Part of a small language model's weights.
Size: 11 layers, width 256, 4 heads of 64, MLP 768 GELU, vocabulary 6198, 10.4M parameters.
Architecture: rotary positions, biases, untied embeddings, attention and MLP in parallel.
Training: a variant of Muon for these matrices, 217M tokens.
Each number is 50 + 12 x the weight over its row's rms, rounded and kept within 0 to 99. Layers, rows and columns count from 0. The size before them is the row's rms in percent of the matrix's.

# k: layer 8 attention key, 256x256, rms 0.0331, rows 24-50, columns 0-127
# q: layer 8 attention query, 256x256, rms 0.0331, rows 25-51, columns 0-127
k24 102:41 62 48 50 26 40 47 53 56 39 64 46 71 64 56 55 74 55 53 51 68 44 45 57 50 36 53 32 50 45 30 61 47 62 44 32 55 45 43 40 28 52 70 28 28 51 50 62 36 49 46 68 43 60 69 58 50 29 33 36 49 55 76 82 54 41 28 48 63 69 34 55 62 32 62 53 36 57 47 59 51 32 59 72 51 69 55 44 43 31 47 62 49 38 51 53 52 62 45 59 55 48 40 59 65 32 59 53 53 40 50 58 44 50 64 76 54 43 60 68 42 57 56 21 40 38 55 53
q25 101:52 49 68 33 45 26 40 61 44 46 42 91 53 47 39 29 45 72 47 63 65 44 48 33 32 56 46 52 50 53 60 40 82 44 37 51 41 52 53 28 32 46 43 51 53 54 46 66 36 24 44 71 39 37 64 64 52 48 44 41 40 46 52 46 51 55 46 57 65 63 53 49 46 39 47 48 68 48 65 43 29 36 50 44 53 59 49 41 72 46 30 44 39 35 44 44 59 51 44 57 54 56 45 50 42 50 55 47 66 28 64 60 43 57 58 57 57 62 68 44 53 40 53 58 47 59 38 41
k25 100:43 40 32 32 57 47 52 57 51 58 59 48 40 42 62 56 48 64 35 75 66 58 58 40 34 64 34 76 49 56 26 67 39 39 48 52 46 52 51 59 37 44 56 61 57 60 40 56 57 57 59 35 40 51 81 69 72 46 46 24 46 41 36 47 28 59 34 56 67 73 55 68 61 48 49 49 67 56 42 59 50 52 54 53 32 43 58 60 48 52 46 55 26 46 53 30 43 29 57 54 73 51 40 54 63 59 33 65 71 58 64 46 47 50 69 41 33 46 61 38 45 33 38 43 46 57 65 32
q26 093:54 40 26 44 33 38 29 32 49 67 54 58 46 64 44 53 55 55 46 53 49 44 48 49 49 59 27 44 50 31 56 56 69 57 54 41 37 52 48 65 52 61 66 36 22 26 54 53 55 44 62 44 58 18 51 27 61 58 56 39 65 46 56 47 41 60 19 68 53 67 57 59 50 56 33 50 56 47 46 48 49 36 21 52 37 35 53 65 51 52 46 62 41 33 53 57 65 63 45 42 35 53 53 66 29 57 29 65 43 28 36 56 64 61 40 50 67 46 51 43 51 29 37 51 52 40 36 65
k26 105:30 49 62 65 66 45 32 36 52 51 54 55 63 43 39 35 63 49 42 29 38 36 52 58 54 23 53 46 80 41 44 54 61 39 48 54 64 57 54 44 60 46 41 42 64 67 56 46 53 50 60 63 67 33 54 54 54 44 57 44 46 47 46 31 55 54 29 35 51 69 53 77 75 72 44 50 37 61 56 34 47 43 67 48 33 34 58 36 47 55 67 53 52 46 34 56 52 56 57 58 22 42 62 61 35 50 52 62 45 43 40 62 49 47 70 29 53 39 44 61 37 55 71 46 25 40 38 59
q27 099:43 36 51 56 26 39 51 58 61 62 54 42 78 31 57 63 28 52 55 55 53 55 73 36 34 51 36 39 34 54 48 50 44 50 62 36 40 57 51 57 67 50 52 79 43 47 58 52 63 28 50 66 38 32 46 60 47 57 64 56 72 55 49 50 21 43 55 34 47 61 59 54 31 52 55 60 72 41 38 41 41 56 51 68 61 31 43 50 56 73 39 24 52 49 60 38 51 37 54 50 51 55 40 34 46 63 56 70 56 60 52 65 62 43 56 64 44 55 46 56 56 40 64 60 58 44 41 65
k27 094:52 40 53 48 53 61 50 52 30 55 67 65 38 66 71 28 49 66 50 32 44 55 73 74 66 46 53 59 49 29 38 45 37 72 48 51 45 58 52 60 69 53 38 41 43 35 69 44 49 31 45 69 55 27 46 63 56 58 45 52 55 37 63 28 34 62 56 55 38 51 58 45 54 54 49 54 59 59 50 38 40 70 70 57 68 68 29 57 63 78 38 44 53 50 67 50 52 44 43 55 56 35 44 56 60 61 37 64 53 53 47 52 49 40 59 46 34 11 55 58 54 41 60 47 59 28 46 41
q28 108:50 72 66 63 62 62 41 69 44 34 64 42 51 38 50 39 44 59 71 42 50 63 54 57 51 67 42 32 54 50 56 41 25 34 57 45 44 68 45 47 56 53 39 60 61 51 29 59 26 62 32 19 57 70 53 39 39 16 39 52 33 54 36 63 42 67 63 52 44 43 43 56 39 38 49 41 53 43 48 51 40 38 77 65 47 62 40 68 52 51 42 33 57 60 51 65 80 31 42 27 67 59 48 32 54 62 64 54 51 44 60 47 46 41 36 48 41 47 57 48 61 41 40 59 54 65 55 18
k28 109:71 57 49 65 56 66 44 65 31 36 50 62 56 67 42 34 46 68 48 34 39 67 51 39 47 67 52 29 53 39 27 64 37 63 51 55 23 56 37 49 39 45 43 57 59 48 28 78 46 69 39 33 46 76 49 56 63 35 43 63 30 41 35 39 41 59 63 49 52 53 47 45 51 47 42 24 56 59 51 47 48 38 61 92 38 53 71 49 74 57 51 34 48 24 68 16 53 38 60 38 57 53 47 51 35 57 56 37 25 60 53 50 56 43 53 48 32 48 58 40 62 47 58 62 40 42 71 33
q29 106:43 52 34 56 60 51 70 57 49 37 53 46 55 47 74 72 49 46 51 46 50 50 47 62 32 57 59 56 53 45 60 44 38 51 44 53 40 76 46 48 49 56 23 26 42 62 54 62 39 76 21 64 62 54 48 73 54 53 46 49 71 61 40 53 33 74 30 50 42 46 58 55 52 55 51 58 52 59 64 54 28 49 55 60 44 47 53 50 37 41 42 65 51 57 55 48 36 37 43 43 65 56 62 43 61 35 40 41 40 52 48 44 71 69 60 32 54 38 51 46 53 44 40 73 44 61 44 49
k29 103:49 57 56 73 57 74 68 66 48 48 49 55 60 59 79 58 54 46 17 60 44 45 48 58 56 51 43 52 40 46 41 49 49 53 45 61 38 43 54 41 52 45 57 48 54 48 48 46 38 42 37 70 42 66 66 65 53 32 61 52 35 44 60 54 56 62 48 32 55 57 67 46 49 49 49 53 44 53 58 64 35 42 60 35 38 54 55 48 42 62 48 38 32 55 37 51 26 43 51 30 41 47 56 41 64 35 32 63 55 46 66 34 58 52 39 30 54 43 50 35 43 53 21 62 57 58 57 65
q30 094:43 34 55 54 51 58 30 43 32 49 54 47 44 56 40 64 71 41 47 77 68 54 44 46 39 41 85 43 56 45 53 30 49 60 51 57 58 53 36 46 44 47 53 62 41 60 39 23 43 33 34 49 43 61 57 54 40 39 50 49 31 26 30 35 63 56 59 48 46 42 39 45 45 49 53 37 68 22 38 61 45 42 55 58 41 41 68 42 48 56 63 54 70 53 53 79 56 49 54 59 63 52 59 59 44 58 67 52 51 50 63 39 39 46 41 70 46 29 55 42 57 52 79 14 61 41 63 47
k30 093:63 48 25 30 60 52 34 31 52 33 40 66 59 25 51 47 27 41 54 36 42 84 51 45 46 65 63 63 58 82 42 29 55 59 61 25 49 51 37 47 59 65 52 35 25 57 27 64 36 63 61 64 51 79 69 58 41 53 42 58 50 36 59 38 65 39 51 53 54 41 60 62 51 39 44 45 56 42 41 44 44 51 56 43 35 55 66 55 35 37 83 48 52 48 52 65 69 39 45 49 36 45 57 73 53 48 56 62 45 48 29 42 46 48 30 60 34 42 49 64 40 62 62 55 48 69 46 60
q31 094:44 50 59 47 37 42 59 53 56 55 50 37 57 41 63 45 75 48 62 58 53 48 78 49 52 39 42 42 36 45 50 46 56 39 32 26 75 47 46 50 45 53 62 49 36 57 58 31 38 60 45 60 60 15 56 25 57 54 41 58 49 46 61 47 42 59 49 70 43 68 27 48 65 55 49 54 54 46 63 55 54 68 69 41 67 69 57 38 51 68 32 67 40 39 54 52 50 52 56 55 55 40 36 60 51 39 50 56 53 32 43 70 57 48 67 56 51 41 52 60 67 59 44 25 63 58 64 45
k31 096:39 68 52 38 54 62 44 31 65 46 38 58 51 44 68 29 70 33 36 53 65 58 62 39 57 41 50 45 43 20 49 43 28 23 58 56 56 33 30 55 43 53 60 69 60 37 60 36 41 46 50 43 45 27 47 38 56 51 38 62 59 51 69 47 43 45 50 51 56 32 39 33 78 62 32 56 62 47 44 65 50 53 45 47 43 69 54 44 22 59 37 52 69 49 42 62 58 63 45 67 45 58 47 52 30 44 62 35 62 42 24 57 50 58 42 58 50 66 22 53 35 43 48 33 43 46 60 54
q32 106:68 54 65 45 31 50 40 47 47 48 60 35 64 61 68 54 33 64 46 39 56 34 63 40 35 49 75 49 46 45 41 49 38 57 41 53 29 55 44 28 38 45 30 30 59 32 55 37 37 43 56 47 53 47 63 62 44 52 67 42 33 68 52 50 43 54 64 59 44 43 60 75 50 58 44 62 52 61 44 49 52 26 47 51 36 60 34 51 68 52 40 37 46 40 53 39 72 46 37 50 41 54 54 60 41 45 45 58 27 74 26 72 54 42 44 53 54 35 54 55 54 62 30 48 61 42 56 22
k32 108:48 54 59 35 48 43 28 51 54 64 38 29 40 64 71 75 47 42 48 36 66 47 68 52 40 58 49 31 45 29 58 45 48 31 55 49 33 50 42 41 52 43 43 56 48 38 70 58 62 54 38 39 35 49 53 53 56 60 59 50 36 50 24 43 58 51 59 67 46 30 54 54 54 45 66 62 45 60 47 47 32 36 37 63 39 52 58 48 87 40 46 36 29 44 47 41 53 62 38 52 36 31 59 48 54 38 36 52 49 51 44 67 42 47 55 39 45 50 84 43 68 37 42 58 59 42 49 41
q33 101:37 68 53 37 49 60 56 42 51 47 38 64 39 52 39 54 65 42 47 52 48 61 39 52 55 65 69 52 43 36 56 30 43 70 59 46 53 46 53 52 71 44 56 52 57 34 84 54 51 53 58 45 52 40 44 33 29 78 66 62 32 47 61 53 65 34 74 36 32 53 49 50 42 67 48 35 37 50 46 45 66 37 54 50 61 40 67 56 32 64 43 38 54 51 59 53 39 47 59 55 55 71 44 57 55 60 35 67 57 50 55 52 47 59 48 47 54 44 43 38 61 66 72 55 63 56 66 41
k33 098:44 56 51 28 49 39 53 45 57 55 46 34 40 59 51 32 58 22 58 50 56 56 49 37 52 56 59 58 56 54 20 58 37 43 49 41 43 53 58 47 50 41 41 46 56 43 68 55 41 69 42 47 53 47 42 52 39 54 45 50 56 50 72 46 40 50 55 37 30 64 66 70 46 39 51 40 55 61 28 51 69 50 60 51 56 54 56 38 45 26 45 58 47 68 51 61 50 67 43 58 45 83 52 55 63 53 47 55 76 48 58 33 48 59 55 45 36 47 28 53 38 70 80 61 41 57 60 49
q34 102:55 39 63 46 43 54 66 39 79 69 64 44 46 48 46 39 38 40 64 34 31 45 45 61 73 50 73 29 49 68 45 40 38 78 51 30 50 43 54 50 70 73 55 50 42 47 39 76 65 38 73 64 34 51 50 53 62 54 56 59 46 58 33 45 42 57 25 53 40 59 55 35 50 41 60 43 40 30 50 53 41 39 61 51 33 27 64 53 65 50 51 45 43 56 23 49 29 54 43 32 50 37 41 48 54 64 39 52 59 71 43 46 65 41 51 56 43 57 50 39 40 44 25 60 63 47 44 46
k34 101:66 66 53 33 60 59 55 55 63 53 52 27 42 70 42 47 54 35 68 54 41 39 33 54 54 60 48 36 63 66 71 44 69 68 39 30 52 71 32 75 73 61 52 42 53 56 48 59 48 43 68 81 55 68 60 58 61 33 60 41 39 51 51 55 46 56 27 45 30 36 43 25 50 50 46 37 49 32 54 63 51 59 47 21 67 51 80 49 69 66 60 66 42 55 27 58 61 20 57 41 47 32 56 37 48 53 48 38 47 58 48 34 53 64 64 45 52 42 55 73 52 36 55 51 71 60 36 58
q35 099:59 58 55 37 49 47 26 54 64 39 50 38 65 63 56 50 53 31 50 76 49 63 69 40 57 47 42 73 55 44 56 44 26 54 58 55 64 43 60 47 42 42 59 46 42 61 40 56 57 59 76 62 64 46 55 43 38 36 60 56 63 73 29 54 33 31 19 53 62 58 55 39 28 24 40 39 44 27 47 54 61 57 45 51 31 60 44 57 21 24 33 38 58 64 67 32 70 56 32 57 43 53 65 68 41 53 53 46 46 73 64 53 79 55 40 62 46 26 51 31 69 34 33 29 52 44 55 46
k35 100:74 43 49 41 46 35 57 46 27 51 48 35 45 57 62 58 51 79 48 66 64 40 79 39 56 61 57 49 43 55 50 31 39 71 55 56 35 29 47 54 47 60 46 36 53 41 58 78 44 67 69 58 64 74 52 42 45 46 47 40 60 63 59 38 56 33 50 55 46 41 33 63 77 51 49 39 52 61 47 23 31 71 50 64 51 68 70 47 34 36 60 42 57 35 49 32 62 49 37 38 50 43 49 50 58 62 38 39 25 46 52 51 48 41 58 39 52 66 51 60 55 22 52 45 42 48 67 72
q36 105:44 53 44 42 14 60 40 51 44 51 54 66 62 55 42 59 68 66 59 67 28 35 38 57 36 52 46 55 38 32 52 49 62 52 33 50 53 40 24 54 44 66 49 53 39 54 52 52 48 59 62 62 47 70 50 60 53 51 52 45 39 68 45 57 63 51 51 51 46 45 54 47 35 45 40 55 60 34 50 61 67 84 29 20 55 50 55 46 52 35 41 64 27 53 54 36 41 47 33 55 52 53 30 48 87 37 42 60 19 18 47 50 29 41 62 54 51 64 55 67 44 31 56 63 60 59 42 41
k36 105:53 57 43 48 44 42 42 46 43 75 45 65 45 69 56 67 64 47 52 36 49 56 63 48 25 57 31 59 44 48 47 41 77 42 59 42 73 39 36 53 50 47 46 42 39 68 45 44 71 58 55 55 44 63 49 37 58 38 53 36 51 51 31 47 51 51 48 40 63 56 41 55 50 56 43 62 60 43 54 46 44 65 58 36 64 42 62 53 51 25 33 70 44 55 37 49 23 66 42 49 68 43 50 52 45 33 70 60 48 21 66 36 26 49 50 70 43 31 43 43 53 63 64 29 56 28 81 52
q37 104:37 50 61 39 34 36 61 48 75 59 65 39 50 68 59 34 58 62 48 51 54 58 43 56 30 49 60 53 63 37 51 62 53 59 39 48 56 56 50 49 56 58 54 40 55 43 27 30 71 49 54 68 48 66 41 29 62 54 64 27 56 58 49 27 82 40 53 53 52 48 53 54 64 50 29 71 54 67 57 50 59 61 44 41 58 50 36 30 47 36 39 39 51 43 48 33 51 58 37 51 45 49 43 48 30 51 61 48 57 64 52 51 43 08 68 42 48 56 44 55 52 41 59 36 67 64 53 44
k37 098:47 57 29 49 44 35 65 45 84 58 66 39 60 60 48 37 37 55 46 78 47 59 50 45 43 33 47 32 43 57 67 55 45 33 26 50 49 39 53 34 39 68 61 44 25 29 35 32 52 24 50 41 49 69 56 35 51 58 55 25 57 25 39 56 51 46 44 70 36 58 54 55 72 50 32 66 55 44 61 50 45 63 58 59 57 56 66 58 54 40 64 55 60 53 46 63 64 57 58 36 71 65 32 64 39 51 51 63 55 58 37 49 59 45 66 50 49 68 41 51 47 52 58 61 55 65 55 61
q38 103:41 65 37 62 31 58 36 38 34 56 35 68 45 35 69 83 20 56 52 53 47 35 50 57 62 53 39 37 66 48 50 43 45 44 64 39 57 37 78 47 19 81 32 47 41 35 44 43 67 32 65 60 49 58 34 39 56 68 21 54 43 52 38 39 58 57 54 66 50 37 65 63 43 43 47 55 50 38 50 45 25 66 47 37 53 69 47 74 43 59 69 28 40 71 64 33 48 31 62 54 46 49 57 41 60 59 51 39 46 77 50 45 61 44 54 70 74 44 53 51 45 41 42 56 44 53 53 57
k38 103:36 56 51 57 41 61 31 35 64 58 33 48 71 59 49 43 54 63 59 36 48 30 59 45 61 59 46 55 46 50 36 78 59 66 44 62 54 62 50 62 52 74 56 54 45 38 41 60 43 27 66 64 68 62 21 41 51 43 45 55 52 46 55 49 53 55 71 39 52 40 63 57 44 29 59 52 55 30 50 41 48 57 54 32 36 51 59 76 61 49 53 52 44 31 44 40 38 35 52 60 46 54 66 58 47 57 53 44 48 61 44 65 68 41 48 51 47 44 64 57 60 53 62 79 69 57 46 32
q39 107:51 48 51 63 54 45 62 60 72 67 68 35 49 37 39 55 41 47 43 49 49 65 43 41 55 26 70 40 43 59 46 40 48 62 60 70 46 54 30 42 53 65 60 77 56 55 45 30 55 51 75 64 46 43 46 57 63 65 57 36 49 64 30 56 55 67 74 55 53 55 52 40 32 39 70 49 47 47 42 44 57 73 35 40 41 33 50 39 59 56 76 57 69 62 50 46 51 62 55 39 39 45 62 55 52 41 38 51 72 52 34 35 43 34 57 53 80 46 34 65 59 17 16 52 28 69 46 76
k39 106:55 42 30 64 70 61 54 15 48 55 58 37 47 59 48 51 55 45 41 46 49 53 33 36 71 49 57 58 54 53 65 33 36 38 33 48 64 48 48 62 51 63 66 54 26 16 73 53 26 52 47 48 58 36 66 51 73 32 71 61 51 42 43 46 76 76 72 43 48 66 49 41 34 43 58 51 42 38 54 53 55 57 39 43 46 58 60 48 59 61 77 57 50 58 60 34 44 33 49 45 44 47 57 45 73 52 46 71 47 53 47 36 37 40 61 55 64 39 36 63 34 43 29 50 41 51 37 60
q40 097:46 43 27 59 35 64 47 66 37 55 63 77 38 51 66 52 47 62 45 46 73 45 77 70 52 52 35 45 52 56 62 39 30 48 60 76 55 36 33 76 45 34 54 49 42 52 59 38 40 31 49 48 48 42 34 54 32 82 45 44 60 65 50 43 52 48 33 60 40 59 50 63 57 56 39 67 63 44 80 75 31 63 49 46 52 36 58 58 43 39 56 61 55 64 66 47 32 57 36 29 52 71 31 54 52 34 56 38 42 54 53 60 30 24 33 29 46 67 62 60 61 40 69 38 45 69 68 61
k40 099:29 52 46 69 53 46 57 38 55 50 41 51 81 54 62 37 50 49 28 44 58 43 66 69 83 38 45 45 52 40 77 57 46 67 37 75 47 54 48 71 63 38 64 59 51 46 64 60 40 40 50 75 68 52 60 30 40 59 54 44 50 59 44 46 61 69 25 54 60 59 41 47 62 40 20 34 43 41 42 62 49 54 53 62 49 33 60 46 32 71 37 72 57 47 55 41 51 56 58 44 42 51 48 56 42 38 53 46 42 55 55 55 57 54 44 64 36 51 54 71 61 57 55 43 47 62 57 42
q41 109:42 32 54 34 43 41 46 48 51 22 57 79 62 63 60 50 55 57 49 60 55 59 42 47 29 57 59 60 46 36 49 51 44 46 51 60 47 13 31 38 61 49 34 32 54 42 55 37 26 26 54 39 42 64 33 64 47 55 50 50 29 64 39 44 39 54 54 53 54 40 21 44 54 45 61 29 56 49 48 47 42 47 62 67 31 56 36 61 39 51 60 26 42 65 59 52 38 50 43 38 50 51 35 42 62 46 47 62 46 25 37 60 48 55 48 40 49 49 55 41 46 75 40 48 40 52 52 68
k41 108:50 49 52 36 29 36 53 30 58 31 65 41 67 47 62 50 55 54 52 58 65 47 48 57 43 44 41 68 55 32 53 40 33 43 57 46 39 34 43 50 47 44 23 38 53 51 44 38 44 36 56 25 69 54 46 40 39 50 26 53 51 56 48 34 55 44 49 56 60 33 48 21 56 56 39 26 49 56 34 45 26 34 70 56 38 67 62 54 55 48 52 44 62 39 52 71 40 59 69 50 41 34 34 54 78 58 47 55 58 40 44 39 47 63 38 39 56 47 49 45 48 54 77 36 51 25 53 51
q42 098:60 69 73 51 39 56 81 34 63 38 61 59 39 52 40 38 37 40 55 45 77 47 63 40 33 39 48 47 42 59 55 44 57 48 57 45 25 52 35 51 44 66 37 48 33 51 53 58 61 56 61 49 73 37 74 45 63 63 29 54 46 42 60 64 25 60 56 18 38 56 27 37 58 36 56 49 59 42 48 65 43 63 32 47 48 41 53 59 51 46 47 23 40 44 59 25 44 44 86 60 46 37 20 44 51 39 57 43 40 66 36 33 54 45 60 46 65 50 54 49 25 40 46 57 43 54 51 50
k42 099:76 57 74 57 36 46 47 49 27 48 54 69 27 40 45 43 55 61 44 48 61 30 37 58 55 48 36 43 47 68 47 34 55 28 22 51 46 32 34 54 39 46 40 52 57 36 31 70 38 57 52 69 26 58 35 39 56 59 43 40 54 51 46 57 34 46 49 50 46 55 33 67 63 64 53 55 36 32 70 52 37 52 62 29 51 46 42 64 47 67 50 46 46 41 55 44 46 47 45 57 61 24 35 46 49 57 58 43 68 53 32 49 40 49 29 41 50 62 69 58 41 64 49 51 60 35 34 37
q43 103:15 47 37 70 36 65 36 45 43 52 46 64 56 46 55 46 60 72 51 53 59 35 30 64 35 39 45 67 50 49 35 70 34 34 48 48 43 55 48 58 66 41 29 65 70 55 57 53 56 63 61 41 53 64 42 54 43 30 53 62 41 32 30 48 49 72 31 53 66 64 61 34 62 58 52 38 58 58 41 46 55 53 42 50 36 61 50 44 38 63 55 63 47 60 76 53 51 47 54 55 42 51 43 64 50 54 53 60 64 48 64 27 69 47 38 40 52 35 59 48 68 40 51 30 52 49 72 30
k43 103:37 35 35 61 47 60 31 57 39 52 60 41 56 36 45 44 49 38 58 76 61 26 39 64 50 78 41 36 38 32 61 58 61 53 57 55 51 39 57 47 47 47 54 66 34 57 54 61 43 53 65 53 50 58 50 70 29 42 54 60 47 43 57 41 45 46 55 68 61 55 53 72 68 54 31 45 61 47 59 55 68 52 60 65 35 40 53 53 41 46 47 64 49 51 66 54 61 25 73 60 58 56 35 51 45 39 50 41 35 51 40 49 44 58 43 56 51 58 49 63 69 29 33 59 25 33 50 24
q44 106:56 69 50 41 43 59 32 62 46 51 41 46 47 48 64 58 59 44 55 48 42 39 58 44 36 51 48 64 61 57 40 60 61 58 30 43 45 52 35 66 53 49 48 54 37 60 41 59 36 50 73 50 58 43 40 51 56 26 41 42 40 41 62 62 42 71 48 57 80 26 47 27 38 41 69 61 53 45 78 59 48 66 64 63 56 37 47 37 68 62 28 39 52 66 54 41 41 51 51 49 36 39 34 31 56 66 60 63 43 52 47 51 29 51 55 49 50 58 65 45 53 54 41 64 40 83 68 38
k44 106:47 65 50 21 54 55 65 74 37 56 53 41 17 45 71 55 69 44 25 39 59 49 61 68 53 57 55 45 75 62 42 45 45 48 46 60 43 51 44 38 42 54 59 48 51 45 62 61 52 47 56 25 36 53 56 54 63 34 62 62 48 40 43 41 45 63 47 32 63 29 28 46 59 53 58 48 61 64 49 51 46 60 68 48 54 56 69 76 53 58 28 38 65 66 47 31 43 59 50 46 74 60 34 45 57 62 62 67 35 59 43 48 41 67 60 46 51 54 48 44 24 65 33 60 40 59 41 45
q45 102:37 56 38 36 40 45 63 32 44 66 35 43 40 44 61 46 39 54 37 62 60 47 36 36 28 50 57 63 47 78 45 41 53 62 71 52 53 37 53 43 53 26 44 36 69 41 48 52 49 32 49 38 40 57 74 53 76 31 53 38 47 53 81 48 51 63 32 45 56 47 57 29 66 38 38 39 43 62 48 66 42 40 70 62 44 46 56 41 47 28 45 46 74 51 59 60 65 56 43 65 51 57 65 54 46 56 50 49 46 43 37 42 54 67 25 63 53 64 65 49 42 46 56 40 51 57 60 49
k45 101:31 61 43 54 56 43 60 52 50 43 61 69 41 31 40 24 70 67 28 67 54 56 61 54 36 48 52 55 56 55 47 48 63 59 62 72 54 42 58 56 45 32 21 32 45 47 43 49 49 59 46 50 34 42 46 56 45 67 54 67 39 55 65 68 52 48 43 51 63 51 50 70 66 36 42 33 63 53 56 51 40 33 48 50 36 67 42 53 64 41 60 52 55 70 36 59 62 70 69 67 58 59 58 59 39 68 54 56 35 24 34 45 38 48 29 58 38 42 36 67 57 24 51 39 36 49 46 37
q46 094:43 43 59 60 37 56 44 58 61 41 62 79 51 54 50 64 48 68 35 52 51 66 48 38 38 47 38 62 57 42 35 34 44 70 58 57 91 24 62 40 68 59 54 72 63 49 46 59 44 46 51 49 32 63 47 50 42 43 43 41 60 35 67 60 56 71 78 43 53 37 42 61 57 59 57 42 60 51 49 34 63 40 46 45 33 62 56 51 71 33 47 49 27 27 46 62 61 40 44 39 54 46 54 47 42 58 42 31 53 60 38 41 66 34 39 60 41 48 31 52 70 56 72 64 60 59 45 42
k46 097:46 52 54 67 69 46 60 53 49 62 40 61 58 53 56 41 57 37 41 65 43 56 45 50 58 70 56 53 44 23 30 40 51 66 47 41 66 44 37 45 48 38 65 56 35 67 52 40 43 25 57 47 31 41 43 56 45 44 38 43 49 46 61 45 43 57 49 49 62 35 44 43 48 29 69 50 73 58 57 63 52 40 68 44 38 64 63 43 58 39 39 60 42 48 52 64 40 46 45 31 47 43 46 41 22 57 48 44 73 35 66 66 64 38 75 41 40 38 59 49 60 44 49 57 58 56 34 44
q47 108:66 61 50 30 67 46 53 60 45 35 49 62 13 39 46 58 52 30 88 44 72 34 59 52 70 46 54 36 39 37 60 67 56 37 51 47 71 36 43 43 46 60 52 38 39 51 64 61 40 48 45 47 58 76 69 70 65 56 33 69 41 30 48 45 61 65 45 37 50 47 41 46 40 57 50 57 60 54 47 58 45 31 29 71 71 47 72 21 53 48 50 34 48 39 81 49 56 50 63 61 41 51 59 59 50 44 50 43 58 61 43 53 52 50 45 51 37 49 52 49 42 64 38 59 37 51 40 33
k47 109:52 39 48 21 54 58 51 55 44 25 30 61 30 26 57 32 59 61 55 46 50 40 72 53 57 27 34 59 57 56 62 56 52 36 55 73 55 65 59 59 62 61 33 44 44 68 52 56 38 52 60 27 55 65 50 80 47 69 20 52 32 50 54 47 27 55 42 21 40 58 55 58 36 66 61 58 31 75 41 47 38 52 19 48 42 51 67 34 44 57 40 45 47 42 65 41 30 71 47 47 61 61 53 42 44 37 48 50 52 45 47 51 44 47 44 57 48 63 56 69 68 53 43 59 68 62 51 34
q48 107:59 54 38 63 47 60 61 50 41 71 47 67 26 50 33 58 70 63 50 53 35 81 29 35 48 43 25 56 49 81 63 61 43 66 43 40 44 44 44 40 44 50 58 26 52 46 63 50 56 33 52 75 38 55 48 46 57 43 66 57 46 43 65 49 49 48 44 40 30 57 46 46 61 54 73 30 42 54 61 54 31 27 61 42 34 54 65 70 55 45 58 56 48 55 47 44 48 73 60 77 46 40 54 53 47 43 23 38 23 73 45 38 32 41 73 46 49 47 47 25 47 65 40 64 44 60 58 53
k48 107:61 64 57 58 73 33 72 39 53 70 40 68 45 29 35 76 67 60 60 44 33 60 34 48 55 40 42 79 48 56 80 29 50 39 54 53 43 39 51 35 55 48 34 49 62 54 58 42 47 51 62 56 48 69 32 62 59 46 51 46 54 54 70 57 51 76 43 45 53 44 58 37 39 51 55 25 43 28 42 59 49 45 38 53 29 53 48 53 60 33 61 77 49 64 59 66 63 63 50 45 60 43 46 64 52 47 33 37 37 65 45 25 35 35 45 46 51 44 58 20 63 56 41 60 49 57 47 39
q49 107:59 46 54 57 46 32 54 36 77 65 52 34 60 28 42 62 64 40 45 46 46 52 49 54 66 24 22 81 43 47 56 43 41 46 48 49 56 40 44 36 40 45 41 49 43 46 54 46 42 27 35 47 60 51 46 52 64 42 65 59 53 56 47 54 57 51 49 74 36 57 78 47 26 56 47 55 41 36 58 75 52 45 45 41 46 37 60 63 62 53 63 54 51 47 41 56 47 52 58 59 45 67 67 41 56 48 43 35 46 62 69 50 50 56 34 48 57 47 41 69 61 50 65 43 48 60 73 51
k49 106:39 52 60 40 46 39 35 40 55 48 49 37 61 38 37 48 56 63 30 32 45 58 52 43 56 52 44 42 59 35 57 59 56 47 38 38 42 40 37 31 52 53 55 58 54 43 64 42 60 47 56 52 48 67 49 46 30 54 55 41 42 48 43 68 81 45 51 45 31 58 43 66 56 53 39 61 47 46 53 54 61 61 43 52 47 67 54 39 64 66 56 50 63 45 44 74 54 39 28 27 48 42 60 20 57 61 67 45 68 75 58 54 57 45 66 59 41 48 43 76 62 46 64 58 31 55 65 56
q50 106:73 72 46 36 24 41 48 47 33 50 64 56 52 48 68 41 54 55 51 43 77 39 24 48 62 48 51 67 40 57 66 44 44 34 47 52 59 36 58 51 52 50 51 60 56 60 67 50 38 52 62 45 29 45 39 53 32 47 65 57 57 67 40 22 54 49 53 43 74 55 71 70 55 45 52 55 52 50 36 26 54 30 41 36 51 34 66 59 53 33 54 51 68 59 47 49 39 44 73 53 39 52 33 53 42 42 47 51 50 29 66 65 39 48 58 58 61 65 22 30 59 54 67 43 51 32 48 37
k50 101:49 53 26 29 37 49 58 41 50 68 58 47 49 64 60 53 57 42 58 39 65 35 54 38 50 47 48 60 41 27 44 70 56 29 60 29 61 51 73 60 72 50 66 24 62 82 37 46 64 61 63 40 61 50 55 55 53 42 47 49 54 62 38 25 50 48 58 59 64 34 65 50 61 27 41 58 64 48 44 48 53 76 44 44 47 45 66 53 75 48 35 45 62 38 65 44 30 50 44 41 54 61 38 50 72 46 33 48 62 38 60 40 58 53 48 58 48 70 35 42 46 44 60 36 63 57 41 47
q51 109:59 46 45 43 50 57 45 62 56 78 36 51 48 47 54 55 45 57 48 38 50 69 67 59 47 32 36 53 58 54 63 58 48 62 63 37 71 44 60 50 46 54 52 56 58 36 57 51 70 36 56 49 49 46 37 39 77 48 65 63 35 57 41 86 36 54 31 48 74 40 55 43 55 65 47 36 37 45 39 54 35 70 45 49 58 66 56 69 57 52 62 70 40 47 58 46 65 64 61 54 52 30 49 31 61 54 62 50 53 43 56 33 75 40 42 44 56 41 50 45 32 54 64 61 53 49 22 62